{"head_dim": 32, "vocab_size": 2048, "norm_eps": 1e-05, "positions": "learned", "qk_norm": false, "parallel_block": false, "init": "normal", "init_std_qkv": 0.0221, "weight_decay": 0.041, "warmup_steps": 200, "doc_mask": false, "steps": 7413}
Each number is 128 + 32 x the weight over its row's rms, rounded and kept within 0 to 255. Layers, rows and columns count from 0. The size above them is the row's rms in percent of the matrix's.

# layer 2 MLP down (transposed), 256x64, rms 0.227, rows 152-204, columns 0-63
size [ 90 106 100 109 104  98 104 113  98  80  95 105 104  98  89 103 102  83  91  95  95  96 118 105 111  90 101  98 119 109  88  98 115  79 103 108  89 104  84  93  91 142  99  77 114  88 114  99  90  90 151 101  98]
[[153 122 151 132 112 126 189 140 109 131 144  93 165 119 159 105 130 116 134  75  92 151 113 105 156 156 106 118  80  94 164 158 149 121 134 133  86 120  92 115 167 175 154 108 149 169 185  56 147 101 127 152 112 142  86 135 102 100  66 104 206 155  84 194]
 [ 60  87 107 116 116 127 151 163 169 174 123  64 111 159 114 142 104 136 151  78 142 104 115 107 160 165 190  87 149 113 197 128 112 158 161  95 181 112  93 144 172 160 111 111 178 102 162 109 109 122 142 156  85 142  75  94 114 159 157 146 140 116  94  88]
 [ 81 134 147  92 147 129  89 135 155 120 131 194  91 119  67 111 169 132  81  64 100 132 105 152 157 139 169  88 104 122 136 104 168 134  82  86 164 168 104 154 138 190 153 131 111 160  91 195 105 108 139 186 104  98  91 179 145 154  98 113 128 148 134 127]
 [175 148 133 120 136 133 119  93 197  68 120 162 129  91 112  99  77 129 154  75 117  65 114 108  89 148  63 127 153 115  76 120 145 131 151  72  82  90 158 118 133 151 147 175 184 100 103 160 159  81 103 139 143 115 110 145 136  95 110 124 179 141 114  78]
 [167 132 126  78 151 125 154 123 161 159 156 132 137 117  98 135 143 161 122 114  77 127 206 158  88 133 186  96 111 158 143  78 116 127 173 134 143 131 147 152 128  88 148 143 152  94 114 113 119 150 240 161  76  84 125 120 181 152 136 141 148 124 172 180]
 [114  95 153 102  86 133 126  93  94 183 170 132 112 113 151 142 105 147 128 130 154 131 144 123 115 113 113 132 139 155 130 117 122  93 165 149 187 155  79 104  56 161 103 217 128 137 146  73 114 238 140  96 118 127 139 167 165 133 113 163 128 112 169 152]
 [ 93  97 123 145 108 191 106 141 121 133  65 160  66 153 108 123  54 178 130 143 142 180  86  54 116 140 100 111 143 165 106 161 112 147 126 112 115 123 107 137 101 119  91  84 138 106 146  54  97  62 141 152 173 110 117 146 125 148  94 108 161 107 127 104]
 [124 138 123 144 105 186 126 101 138 164 103 158 119 163 128 119 131 166 122 173  97 129 127 126  98 127  83 126 141 140 172  94 181 105 147 119 123  91 121 134 104 168 155  59 152  37 176 176  97 126 172 120 160 114 159 218  94 133 149 160 139 157 160  95]
 [142 108 155 116 169 167 140 194 102 142 171 147 117 145  86 159 104 109 146  70 234 160 119 112 119 147 185 108 105 120 107 131  96 127  87 132  92  95 139 137 105 100 142 138  80 197 137 115 132 168 125 116  70 115  67 125 126 109  99 109 126 130 180 129]
 [162 137 141 146 105 126 102 113 138 123  64  78 149 134 164 121 102 119 181 141 109 108 148 123 106  19 117 102 154 102 160  62 111 115 110 164 202 134 103 149 116 138  78  83  93 108 135 158 155  98 103  76 171 170 162 123 111  95 147 114 147 105 125 111]
 [ 98 140 154 147 171 146 124 131  89 173  70 144 114 214 117 186 138  99 168 141  79 116 125 139 125  90  84 133 141 120 127 127 118 124  96 177 164 145 178 161 138 139 167 162 102 117 109  89  85 130 141 115 166 150 126  99  89 140 201 187 172 166 150 104]
 [157 130 130  81 116 158 154 125 152 156 118 163 120 122 135 111 101 148 132 108 167 122 141 170 149 104 133 155 151 160  91  66 139 130  61 145 165  69 129 139 114  59 111 187 197 177 103 204 131 100 144 130 106 158 130 154 129  78  76 116 129 119  71 128]
 [ 87 181 156 148 145 134  71 132 108 159 128  87 197 182 114  76 152 116 170 157  70 125  71 106 131 136 134 119 183 104 153  89 120 130 152 125 126 137  91 129 127 131  88  95 101 101  95 144 112  87 139 110 104 137 132 108  37 144  89 125 125 130 189  87]
 [199  97 147 122 122 116  86 114 119 139  84 102 153 151 176 139 145 164 145  72 145 191  58 127  87 114 135 103  80 171 105 134 126  98 106 138 160 124 109 128 126 157 161 147 104 128 137 111  71 113  98 129  96 124 134 146 152 132  56 101 201 124 101 196]
 [ 84  82 135 130  89 165 116  79 100  70  85 120 123 131 123 119 165 122 123 118 122 135 194 127 154 149 140 163  58 157 213 148 141 105 150  94 141 121 102 142 167 125 157 139 163 137 170 119  64 163 131 117 144 125 126 135 172 188  78 107 128  74 103 164]
 [105 158 138 138 100 167  78 176 180 123  98 130 116 151 114  84 159 133 177 147 100 151 115 157  84 129 121 104 118 169 131 142  76  69 112 133 145 142 127 160 133 146 144 127  73 134 101 170 158 127 191 100 113 129 159 146  62 183 102 156  93  85 191  79]
 [117 174 159 125 116 126 114 155 140  95 122 144 118 199 114 120 160  97  89  58 134  78 134 122 170 164 139 166 116 100 163 109 118 151 128  99 126 111 137 118 171 162  68  90 135  92 101  75 155 108  76 109 113 106 139 150 127 162  87 186  71 142  58 160]
 [136 128 102 125  97 118 103 101 122 173  60 140  96 136 112  98 111 106 103  66  95 152 199 166  77 115 119 128 177 167 150 121  81 119 160 135 136 136  94 145 129  93 162 101 145 110 118 117 197  75  79  57 103 104 155 177 115 120 113 185 122 111 113 108]
 [153 106 147 156 132 135 114 120  71  52 149  90 135  67 180 152 173  96 136 144 128 120  76 165 127 107  86 173 152 135 111 114  88 147 110 183 165 124  98 155 178 114 150  79 130 140 132 101 138 148 164  79 151 155 183 141  57  80 132 155 117 110 108 127]
 [112 121 150 117 129 132 123  89 108 167  62 168 112 186 131 112  91 129 124 128 126 168 116  49 111 116 182  69 197 135 133 111 118 167 141  62 148 119 152  74 113 174 103 198 140 126 137 117 171 118 191 113 110 173 138 135 110 108 130 139  98 119 160 118]
 [181 146 128 157 157 155 109  95 135  79 125 131 176 145 109  84 103 133 194  83  88  96 176 107  92 142 109 137 141 102 144 118 128 124 131 138 100 125 135 179 166 144 122 114  73 126  65 147 172 193  89  81 105 100  79 152 110  84 145 102  93 112 190 131]
 [175 152 118 119 138 133 173 179 207  69 205 113 140 151  92 122 150 127 116 136 110 100 161 115 164 128  72 107  99 123 146  98 136 185 140 119 125 120 101 147 125 194 105 144 137 119  81 187  79 135 115 106 168 150 135  66 112 139 142  82 110 115 105  84]
 [121 151 147 113 107 132 115 100 151 143 125 108 152 139 146  96  97  83  61 121 119 123  58 196 131  95 176  98 189  94 129 134  60 102 111 120 113 196  87 150 134 155 192 120 147 157 173 106 118 107 148 148 106 147 158  98 119  59 124 111 129 158  89 108]
 [114 137  70 179 185 123 108 116 166  61 141 161 111 162 156 126 108 152 123 138 163 153 138  63 117 163 150  94  96 159  90  83  94 110 124 176 127 165 124  92 135 118 123  90 155  88  58 159 165  99 118 201 131 156 163 127  99 152  86 137 118 137  97 127]
 [138 197 139 142 133 167 151 192 136 143 159  51 100 132 117 154 152 127  81 101 100  56 129 101 129 155 114 108 133 130 187  92 170 139 153 111 128 107 121 100 128 181 183 176 172 121  75 109 133  93 150 113 189 115 137 131 135 151 179 167 108 141 125 103]
 [108 168 126 126 151  79 117  90 107 155  94 119 161 148 170  56 143 172 141  98 114 185 163 134 154  95 103 133 102 207 117 108  99 136 162 143  93  97 106 137  99 128 131 181 141 121 170 180 178 116 170 161 102  53 120  72 113 157 109 153 136 133 135 122]
 [122 143 111 132 104 146 113 124 106  74 194 136 217  93 138 143 119 146 100 125 126 139 138 212 149 137 108  73 160 134 141 102 153 123 165 124 157 123 203 154 110 125  95 148 125 100 144 117 140 133 136 102 194 107 120 147 114 100 106 139 141 174 114 226]
 [101  98  96 118 158 179 140  85 147 128 158 206 135 154 109 142 124 137 166 100 139 177  93 105 121 158 154  91  95 130 131  80 127 148 145 122 106 175 174  98 155 100 111  57 175 152 171 156 125 157 105  89 138  91 145 149  77 124  89 100  74 115 114  68]
 [138 190 124 154 135 132 107 127 109 143 207 106 145 151 152  83 161  80  64 125 139 140 116 104 175 173 183 167 152  99  72 165 113 173 104 126  90 168 117 102  91  74 148 136 136 127 151 115 123 198 111 126 135 145  82 139 103 137 123 130  65 100 108 102]
 [161 139 161 166 178 155 130 102 163 174  80 151 190 156 144  89 111 130 163 109 100 160 151 150  79 111 125  88 164  98 151 104  71 161 157 142  88  88 118  91 128 133 151 140 125 132 125 137 125 103 137 222 143 147  89 162 167 153  78 161 138 170 150 164]
 [ 86 160 118 126 100 100 128 161 136 129 124 109 171 113  46 151 135 117  76 128 149 110  86 120 136 151 165  96 150  33  89 151 141 129  94 137 105  77 105  72 149 130  81 131 145 140 121 124 117 165  41 124 164  77 137  96 128 146 170 133 142 115  99 164]
 [138 143 118 176 157 111 139 154 139  83 165 122 164 136 192 143  46 198 108 110 109 112 145 195 150 173 153 125 124  98 139 117 130 183 128 161  75  91  94 118 142 141 174  89 125 118 155  99 125 132 121 130  81 131 107 119 157  96 175 148 104 107  95  58]
 [ 76  92  69 172 121 159 127 158 185 101  72 127 145 101 155 165  83 164 165 173 154  94 137 114 146 109 116 117 178  99 118 113 118 113 161 120 147  77  99 136 152 145  89 194 151 130 113  95 198  86 107 162  91 119 176 129 144 157  83 136 123 157 148 125]
 [ 83 125 125  90  90 103 157 111 119 152  94 123 116 200 157 152  87  74 130 103 134 112 158 107 126 160 132 115 211  80 105 107  90 123 192 145  86 122 144 100 168 173 123 156 152  80 147 112  94  89 138 197 159 146  81 131  96 156 152 166 129 109 134 108]
 [124 151 124 148 163  74 147 103 129  96 167 138 117 136 158 155  61 116 163  64 137 157 180 171 147 154 165 102 138 133 133  82  91 133 147 136 139  85 128 151 116  98 156  99 170 121 201  99  73 144 193 156 182 186 119 128 117 112 145 132  75 158 125 148]
 [151 113 132 159 151 154 100 137 190 101 174 135 158 143 122 179 102  92 149  95  55 140 131 154 109  94 141 148 114  67 131 155 139  55 146 164 177 169 118 176 116 145 133 127 138  90 103 145 176 142 144 126  66 126 132 173 173 159 165 104 150 173  80 119]
 [119 115 114 158 131 154 103  81 145 122  89 111  99 129 160 134 101 141 157  97 138  77 149 139  88  54  63 112 106 156 124 124 121 171 139 100 156 169 102 108 155 123 101 173 157 137  82 162 141 104 181 117 144 167 130 110 171 137  87 147 219 101  58 140]
 [178  67 131  88 148 105 111 149 122  52 101 132 154 147 153 115  91  91 119  37 109 143  96 139 140  51 169 117 136 170 122 196 162 136  91 128 102 151 117  82 159 123 103 176 100 162 146 154 109  94 111 144 129 134 111 140 112 139  74 137  98 137 122 149]
 [149 133 119 156 150 164  78 133 138 159 146 156 109 130 142 144 118 165 181 104 169  96 180 110 152  79 151 134 169 145 151 123 161 134 104 103 136 149 158  83  89  77 131 160 167 211 172 116 117 111 149 163 120 208 117 196 154 151 144 159 160  83 141 123]
 [115 127 140 108 148 134 131 158 106 138 134  78 112 122 129 143 191 145  85 128 170 107 121  75 136 142 145 151 126 147 130  72 116 124  73 163 151 138 144 130 144 176 146 158 114 167 104 102 172  72 158 179  93  88 159  99  93 188  97 113 108  31 125  75]
 [113 141 109 131 209 181  99 109 124  78 109 112  79 182 139 123 157 147 108 185 110 196  82 100  82 119  92 133 131 140 153 142 144 125 145 159  69 114 142 153 143  68 117 184 101  84 111 142 109 112 101 129 179 168 111  83 109  83 121 144 129 147 132  91]
 [109  89 108  86 120 117  93 145 115 139 178 125 131 118 172  97 179 173 151 153 106 156 119 140 135  73 108 134  63 100 144 135 159 109 120 153 122  96 143 208 112  77 151 148 125 121 107 119 104 158  96  81  68 111 143 154 153  38 141 156 138  99 112 187]
 [127 145  83 148 132 141 129  60 107 119  93 142 131 150 111 117  79  98 118 169 163  74 128 150 125 100 133 148 133 168 151 156  48  96 132 177 140 181 118 151 124  78 132  98  83 141  96  92  76  70  86 132 120 135  77 115  94 153 117 122 152 109 131 208]
 [164 142 118 175 137 109 198 168 155 146 154  80 155 124 152 162 170 103 145  97 165 121 129  97  91 117 161 148  90 143 140 157 128 168 103 156 165 138 129 117 131 134 101 209 140 175  94 142 117 136  53  98  59 140 149  67  86 101 134  83 127 127 119 153]
 [110  97 117 174 152 117 131 106 168 137 166 134 140 147 106 129  80 151 131  87 131 140 113 122  86 199 148 208 158 210 161 153 120 119 129  98  81 152 117 101 105  81 109  59 133 154 149 117 172 145 160 106  63 134 106 126  80 147 106  96 129 147  85 126]
 [ 85 175 115  60 105 112 167 103 178 173 157 113 113 149 123 115 141 162 138 173 122 168  91 134 128 150 130 156 119 181 101 114 152 113 138  79 194 147 107 111 145 101 129 136  51 137 120  87 120  67 118 103 133 119 107 125 121 106 108 135 221 172 167 117]
 [116 135 128 132 164 133  69 146 110 115 133  72 122 115 128 134 118  97  80  52 101 109 174 164  86  99 150  99  88 129 100 140 195  81  89  83  75  80 131 110 110 152  86 146 104 152 141 118 138 204 142 129 126 142 163 156 151  86 123 150 113 137 152  63]
 [166 175 109 176  98 170 152 123 143 174 133  78  52 126 160 103 139 174 122 155 105 130 142 149 129  84 145 142 162 122 155 141 162  94 152 124  90 143 115 151 180 115 141 159 136 107 169 196 119 125 134 106  91  52  83 105 144  67 139 108 116 152 118  71]
 [110 106  58 121 149  76 131 122 145 117 171 100 112 153 114  93  98 138 123 174 155 127 128 118  94 158 123 185 122 187  46 134 140 110 114 150 119 141 143 114 165 176 145 225 135 125  90 156  90 150 110 126  89 149 109  81 146  68 126 121 100 131 126  79]
 [184 150 121 105 170  80 124 136  97 146  97 122 158 119 186 128 148 134 103 107  73 150 126 198 120 124 143 151 133 155 132 151 106 107  92 172  95 159  97 191 127 109 181 102  86 123  69 159 113 177 154 111 121  81 109 127 125  69 132  92  87 118 181 169]
 [122 132 100 128 140 120 115 145 133 120 119 109 180 114  83 120 137 126 235 114 153 140 100  99 106 141  49 113  96 135  72 107 170 107 129 138 139  95 199 107 176 151 116 178 139 127  82 157 191 143  98 149 127 128 137 143 153 156  59 127 120 160 148  88]
 [106  79 136 139 167 185 128 102 100 134 182 127 116  67 106 141 144 138 128 146 122  85 191 107 126 118 176  91 112 125 113 174 128 195 111 154 181 148 104 172  70 140 177 180 101 122 131  39 135 158  78 160 152 127 116 109 117 138 138 121 150 135 126 110]
 [112 167 154 124 125 112 104 125 145 103 190 142 106 130 146 129  99  61  99  81 160  84 134 119 115 167 111 174 134 126 162 164 124 110 112 137  40 167 101  97  96  91  98 120 136 143 153 127  92 173 131 135 154 160  69  94 152  50 187 125  82 134 145 135]]
# layer 2 MLP up, 256x64, rms 0.243, rows 153-204, columns 0-63
size [109 103 118  96  99 105 100 103  81 101 109 111 108  98 108 110  79  99 102 102 112 100 103 111  87 106  91 113  94  93  94 102  85  99 101  95  96  88  90  93 125  92  99 109  75 120  96 102  95 130 102  94]
[[144  87  89 108  99  61 159 102 144 114 125  80 164 106 112 106 180 166 143 164 122  89 160 101 103 177  83 169  84 123 115 110 138  82 115 115 151 160  76  74  77 199 151 164 145 161 136 113 168 125  87 166 122 140 142 139  86 125 129 113 173 157 113 134]
 [118 101 131 112 129 111 135 145 123  99 141 161  84 157  94 144  92 157  84 132 169 108 173  86 146 167 117 135 140 149 146 171 160 116 123 118  28  72 164 150 120 160 122 140 117 146 163 128  58  90 158  92 130 138 123 118 124  93 128  89  55 146 112 206]
 [140 104 158 165  90 104 198  83 168 135 125 200 160 130 159 148 160  96 180 135 164  61 105  83 103 131 106 161 152  90 118 133  89 108 141 144 110 129 161 135  96 147 134 136 153  95 133 163 114 135  99  53 152 137 145 127  99 129 138 111 118  93 213 162]
 [ 87 100  89 146 143  99 101  82 117 134 111  40 183  99  93 116 149 130 114 138 123  84  88 184 112  99 170 116 191 134 113  71 139 124 152 112 119 128 132 141  89 112 127 153 175 176 100 177  81 141  77 152 125  96 137 147 112 111 129 124 138 187 152  75]
 [ 92 150 192 125 143  87 117 160 223 126 173 131 209 120 113  70 139 158 118 150 126 133  95 105 172 156 118 181 102 164 129 133 108  77 136 113 102 137 137 112 130 150 159 120 108 160 160 111 122 172 120 129 166 100  81 122 141 134 150 142  62 114 180 163]
 [140 142 126 102  93 138 143 101 146 110  97 127 136 134 126  86  85 141  58 170 137 129 159  84 134 172 131  82 105 171 105 141 117 155 191  96  77 138 123 123  81  66 127 124 117  58 116  73 103 123  98 101 195  63 147 130 124 109 101 147 133  76 102 156]
 [ 87 117 130 152 140 186 139 154 127 100 102 152 155 157 130 147 183 156 123  84 194 167 128 107 126 120 129 175 107 134 142 110 129 117  96 140 120 185 154 116 151 169 174 131  77 193 173 170 192 144 136 146 111  97 202 117  77 156 128 120  83 107 164 142]
 [117 143 179 120 221 144 158 156 166 163 115 211 149 110 127 132 118 122 103 116 167 170 110 122  88 115 120 102 145 201 138 147  81 131 160 112 112 123 164 108 147 113 175  50 141  75 116 133 129  91  97 114 122  75 101  99 129  82 136 119 112 161 118 110]
 [124 143  87 112 151 162 137 208  93 158 171 161 153 184 109 139 113 129 150 143 162 160  83 118 133 201  63 130 169 184  73 109 112 149 122 128 122 125  72  77 109 151 153 167 130 125 115 129 128 124 146 103 149 106 125 130 129 143 104  88 175 171 197 122]
 [129  86 133 122  89 101 121  97 100  80  72 173 134 166 132 142 144 168 146 111  83 107  94  96 179  46 156 165 130 163 143 145  81 137 118 120 172 137 107 125 123 130 127 100 145  44  79 120 125 124 111 134  87 134 134  97 114 127 107 149 155  52 124 191]
 [123  84 111 150 101  86 112  92  83  91 168 116  97 121  86 184 133 118 145 154 100 102  41 149 101 163 114  95 111 112 163 194  81 141 160 120 124 147 109  99 133 159 122 115  88 105 136  98 118 172  79 124 129 113 189  91 158 171 151 124 161 169 152  84]
 [131 150  73 106 173 128 105 135 121 142 185  92 145 140 145 121 151  36  69 152  88 105 135 110 130 114 126 116 120  82 134 141 143 138  84 116  89 155 112 121 161 127 154  77 135  84  78 161  81 129 107 175  79 128 118 179  90 159  95 143 126 170 196 113]
 [127 146 136 126  93 147 138 112 143 142 177 113 127 110 168 103 135 131 121 168 105 135 131  52 139  97 124 239 109 126 164 178 109 123 126 129 169 177  99 118  89 187 124  88 108  88  94 144 151 141  73 165 113 117 124 154  90 156  77  98 150 178 157  98]
 [ 82 149  97 123 154 170 163  93 180 140 120 138  69 163  89 137 104  77 101 171 162  54 143 136 122 135 178 127  88 107 196 135 138 141  83 141 118 109 151 156 135 175 121 110 129 118  76 114  99 171 116  94 112 152 116 103  98 120  92 113  58 148 173 115]
 [125 103 114 205 116 140 159 110  49  97 117 115 145 164 152 155 193 145 173 121 154 145  99  82 138 137 101 128 123 133 158 125 122  96 103 146 134 131 124  99 164 183 148 134  92 168 150 127 169  83 167 134 105 116 149 140  78 116  81  52 107  68 133  81]
 [169  91 112  79 164 119 149 154 165  67 114  87 128 134 103  97 159  75 124 134 162 150 125 178 120  80 153 137 130  93 133 113  61 118 155 207 143 176 118 125  78 161  95 162  91  95 121 154  97 109 164  77 109  91 127 105 147 131 123  74 150 157 128  99]
 [119  83 162 127  71  91 137 164 160 100 126 183 140 143  95 186 145 167 118 132 127 151  92  77 161 133  47  66 125 146 124  76 102 116 112  83 138 123 142  90 104 124 152 161 106 138 119  93 139 138 194 141 112 106 151 179 143 100 169 124  98 160 171 168]
 [160 140 141 134 140 130 164 101 137  40 166 132 100 123 134 125 104 149 140  98 129 128  89 128 166 115 148 162  80 137 114 205 109 143 117 183 138 136 134 146 188 112 109 195  75 186 138 150  96 133 157 123  83 100 107 151 159 110 100 114 177 140 109 205]
 [129 144 116  94 169 136 191  87 182 136 137 138 183 178 108 159 127  93  99 131 154 133 128  54 143 110 120 145 137 110  94  91 156  80 144  91 147 108 153 118 128  90 103 120 115 128  51 147 108 168  96  74 142 142 157 106 149 114 130  35 122  86 152 105]
 [154  98 112  59 202 116 106 109 153  72 113 142 138 118  90 105  78 117 100 179  98 102 140  66 108  68 135 125 134 141 119 172  92 166 128 101 114 159 133 126 145 169  97  94 112  87 106 128 158 113 119 126 119  69  64 175 101 171 158  96 102 106 131 147]
 [129 147 143 177 157 112 123 123 128 101 104 108  73 135 126 176  96 132 112 143 146  89  53 139 138 107  84 118 108 122 164  78 112 130 115  51 132  90 146 117  35  94  92 190 178 177  97 106 154 128 173 143 130 145 103 134 170 148 108  86 134 130 106 135]
 [180 140 145 160 129 106 170 141  79 127 172 156 104 200 183 107 135 107 134 183 154 149 117 127 144  53 122  21 134 168 133 164  77 105 151 110 144 125 130 123 109 147 150 152 123  83 151 141 146  82 112 158  98 135 101 105 115 120 125 105 108 171 103  95]
 [ 73  81 128 106 156 105 140 135 166 154 105 132 112 105 138 167 131 117  28 146  94 179 105  93 140 103 149  94 149 118 155 112 108 133 144 155 111 179 109  79  97 133 174 102 132  36 150 135  54  98 124 156 164  98 136 148 107 155 124 148 125 170 124 146]
 [132 134 124 101 139 121 186  91 128 119 130 120 129 106 107 125 151 176 130 137 101  60 143  76 174 136 109 145 119 108 130 145 102  86 129 146  89  59  98 111 132 194 152  82 127 134 154 160  71  95 112  73 174 174 100 126  82  58 112  98 161  95 153  90]
 [123 184 121 117  95 138 168 124 130  92  65 116 149 111 104  94 126 167 137 146  86 149 133  84 125 102 162 119 106 182 160 145 152 108 131 187  39  99 141  63 114  78 113 118 152  76 134 163 109 121 149  91 185 118 111  73 107 133 100 118 134 184 148 133]
 [109 160 104 152  94 125 105 120 161 120 105 170 202 132 150 122 148 124 189 104 162 113  97 133 149 123  95  96 112  93 138 113 105 155 132  99 178  89 128 128  77 119  96 146 196  84 145 144 105  89 139 119 155 151 113  90  65  63 113 189 125  57 133 153]
 [ 95 173  92 102 113 107 142 102  79 134 122  51  85 115  99 178 149 193  95 185 118  92  66 135 155 131 143 162 129  66 126 168 154 107 109 113 100 136 111 118 126 124 120 130 101 100 155  83 111  81 150 112 125 103 134 131 129  76 195 113 172 176 143 135]
 [144 199  83 121 144 134 132  82  94 129 162  59 177 176 153 111 169 143 112 145 161 118 107  91 130 110  76  90  92 115  67 132 108  97 150 131 147 193 102  96 199 106 137 119  85  95 177 142  69 132  96 171 120 128 144 121 131 109 138 116 139 154 139 111]
 [134 163  94 148 123 120  93 111 182  83  94  96  99 120 112 101  74 120  92 139  53 105 112 156  94 115 201 169 119  92 151 144 164 166 125 120 141  93 137 147  93  88 126 176 167 140 136 151 123 158 166 171  95 127 152 106 108 109 118 194 141 184  74 145]
 [ 84 150  89 181 152  68  79 112 140 159 142 139 113 126 156 110 122 134 164 146  90 123 106 105 162 139 145  78 140 149 163  69 151 104 145  97  92  87 183  94 157  60 170 149  98 124 142  55 135  84 123 133  87  96 143 118 152 143 108 153 182  87 114 144]
 [125  88  67 151 133 140 162 148 120 116  97  90  73 157 130  98 101 122  89 178 161 106  91 139  88 119 156 139 177 109 141 163 121 181 101 186 117 137 114  95 137 118 129 156 152 134 173 125  77 172  79 134 168  57 127 113 121 140 122 130 140 136  36  93]
 [125 145 167 176 144  93 130 160 158 123 126  59 179 112 149 114 150 151 152 192 126 115 109 162  78 130 121  90  85 123 146 138  80 126 133 121 142  65 206 144 174 124 161 176 175 146  74 149 132 126 120 121 113 111  69  91 148 119 177 131 134  85 104  98]
 [100 211 118  96 188 132 184 146 119 106 129 125 119  93 108 108 126 137  88 155 167 110 145 110  94 106 133  93 107 125 176 144 175 134 135  63 182 146 127  84 205 142  86 146  93 157 147 128 177 152 197 174 106  96 126 112 151 144 125  97 139 122 138 135]
 [ 81 114 128 168 133 115 116 130 189  95 177 151 201 106  68 142 105  90 110 118  73 127 114 111 150 117 129 159  83 103 114 125 125 126  95 170 175 122 148 162 185 115 125  60 169 122 112 105 105 145 120  79  96  98  99  50 130 185 116 105 119 129 117 127]
 [110 136 142 115 171 164 156 100 166 106 145 141 133 130  96 137 116  53 121  67  92 149 127 105 190  69 108  98  96 175 120 184 105 108 129 180 140 102 147 128 109 112 144 177 134  63 149  96 167  80 126 175 135  79  76  95 159 116 129 125 145 148 100  92]
 [ 98 118  77 172 128  87  79 176  85  83 120 167 131 156 146 115  62 115 167 160  85 158 165 152  75  91 144 138  89  83 153 150  94 110 147 120 110 108 151 170  83  70 104 128 155 113 159 123 121  89 151 153 143  75 102 164 166  98 119 103 124 118  80 134]
 [123 122 148 120 153  93 126 113 137 140 154 102 156  97  93  23  80 161  95 114 100 186 116 133 132  77 138 160 151  89 132 198  98 161 122 143 106 123 153 125  78  52 119 175 160 105 107 132  47 126 141 137 132 114 132 163 171 122 125 143 131 129  99 146]
 [ 89 183 146 142 154 144 154 143 159 164 173 105 160 133  54 118 155 135  84 137 147 128  84 121 122 166  74 137 167 111 154  87  84 115 145 119 118 142 106 166  97 170 154 171 177 165 126 145 139  96 185 160 121  84 194 147  83 156 130 115  89 170 157 133]
 [134 131 178 128  94 107 127 112 176 126 132 211  79 146  65 180 118  81 123 193  81 131  80 189  96 101 118 101 111 136 131 141 137 116 121  75 125  95 130 156 117  98  94  65 109 120 132 131 139 145 156  97 103  78  87 117 115 100 167 118 154 175 134 102]
 [115 152 183 137  88 110 113 194 124 124 130 148 137 168 112 141 102 126  99 111 119 136 165 157 111  90 114 196 112 168  55  86 142 125 170  79 116 131 113 122  53 159 175 127  82 107 190 125 182 152 105 117 103 157 128  99 149 157 115 109 129 143 192 112]
 [129 145 106 129 117  77 147 135 162 140 154 127 155 181 159 160 151 137 154 126  86 100 136 156 126 129 118 124  49  95 114 118 101 148 132 155 103 147 175 149  99 111 127 222 174 134  71 135 107 125 104 154 127 137 114  85 182  89  98 118 125 146 126 233]
 [ 81 173 124 163  78 150 121 159 130  89 186 158 149  77 128  93 150 153 113 158 181 125 155 126 166 116 136 110 151 149  96 148  80 113 149 148 149 186 197  85 130  92 143 177 126  97 126  86 111  99 112  77 152 124 176 177 147 110  77 136  93 113 114 163]
 [ 87 148 155 170 134 119 110 119 102 113 109 159 111 145 177 123 126 139  83 144 123 101  87 142 160 164  99  89 113 180 109 104  97  61 117  80 126 143 100 128 169  91 199  89 131  96 158 148 161 120 176 128 156 173 126  92 117  58  98 140  63  95 142 168]
 [140 151 161 167 100  83 128 147 106 119 129  95 203 146  79 156  98 158 130 197 131 100  72 108 141  83  92 102 159 141 136 103 107 123 179  92 188 126 212 125 185 155 125 128 150 163  90  99 116 124 144 146 110 156  98 148 129 128 103 118 132  94  79 157]
 [122 144 147 140 170 117  95 144 126  81 125 164 156 118 167 115 145  84 161  96 179 146 145 143 122 112 232  90 108 139 103 119 132 110 102 157 156 136 132  85 138 157 158 107 115 146 106 182 151 190 105 127  88 107 151  66  82 163  92  94 134 115  98  59]
 [153 153 132  97  90 129  64 171 157  52 133  75  75 126  85 163 173 115 103  69 116 112 164 157 130 121 169 117 103 131  89 106 202 113  61  86 107 135 107 121 134 150 147 159 171 142 180 116 164 135 147 129 151 108 146 114 136 143 118 114 168 156 121  89]
 [ 82 109 133 155 146 146 207  91 190 165  80 137 103 124 109 114 111 100 134 126 138 121 138 104 119  99 207 117 122 101 136  99 197 131 179 111 121  59 108 138 193 114 141  78 143 107 176 144 128 126 134  80 101 104  69  96 125  98 141 145 101 124 143 111]
 [133 135  72 112 136 136  85 113 113 104 130  90 156 148 153  80 151  90 135 131 106 137 145 154 120 158 136  66  80 111 129 149 109 109  61 108 106 128 161 110 146  84 116 187 169 180 136  83  67  83 100 157 158  76 113 134  54  80 109 140 115  87 108 117]
 [ 84 103 125 132  88  92  97 209 110  93 144 139 124 189 115 127 100 126  94 111 133 102 148 104 109 166  96 138 170 107 111 115 119 133 124  61  80 199  78 154 163 124 177 135 146  83 145 137 162 167 112 136  88 134 183 141 149 143 104 114  94 104 148 192]
 [109 113  78  92 119 127 157 157 156 156 172 181 181  91 141 127 151  85 157 131 190  84 101  96 159 130 125 124 172 124  87 128  80 187 177 161 163 129 164  88 110 150 138 116 106  86 110 171 166 162  59 128 103  97 153 146 177 135 120 109 166 134 133 112]
 [142 116 118  83 114 102  84 145 100  76  89  75 164 129 138  93 110 112 129 101 148 171 142 158 117 132 119 117 117 167  94 165 120 123 174 154 156 118 156 111 140 167 152 214  60 124 160  95 127 143  62 127  89  87 170  92 122 138 101 165 196 150 100 110]
 [140 114  84 143 116 167 158  87 136 154 128 136 135 149  99  94 116 167 136 120  89  99 162  93 108  84 155  95 108  61 136 173  94 118 111 122 162 105 143 151 122 167 116 113 117 131 139 103 108 140 123 102 111  67 101  35 166 180 127  42 123 130  73  86]]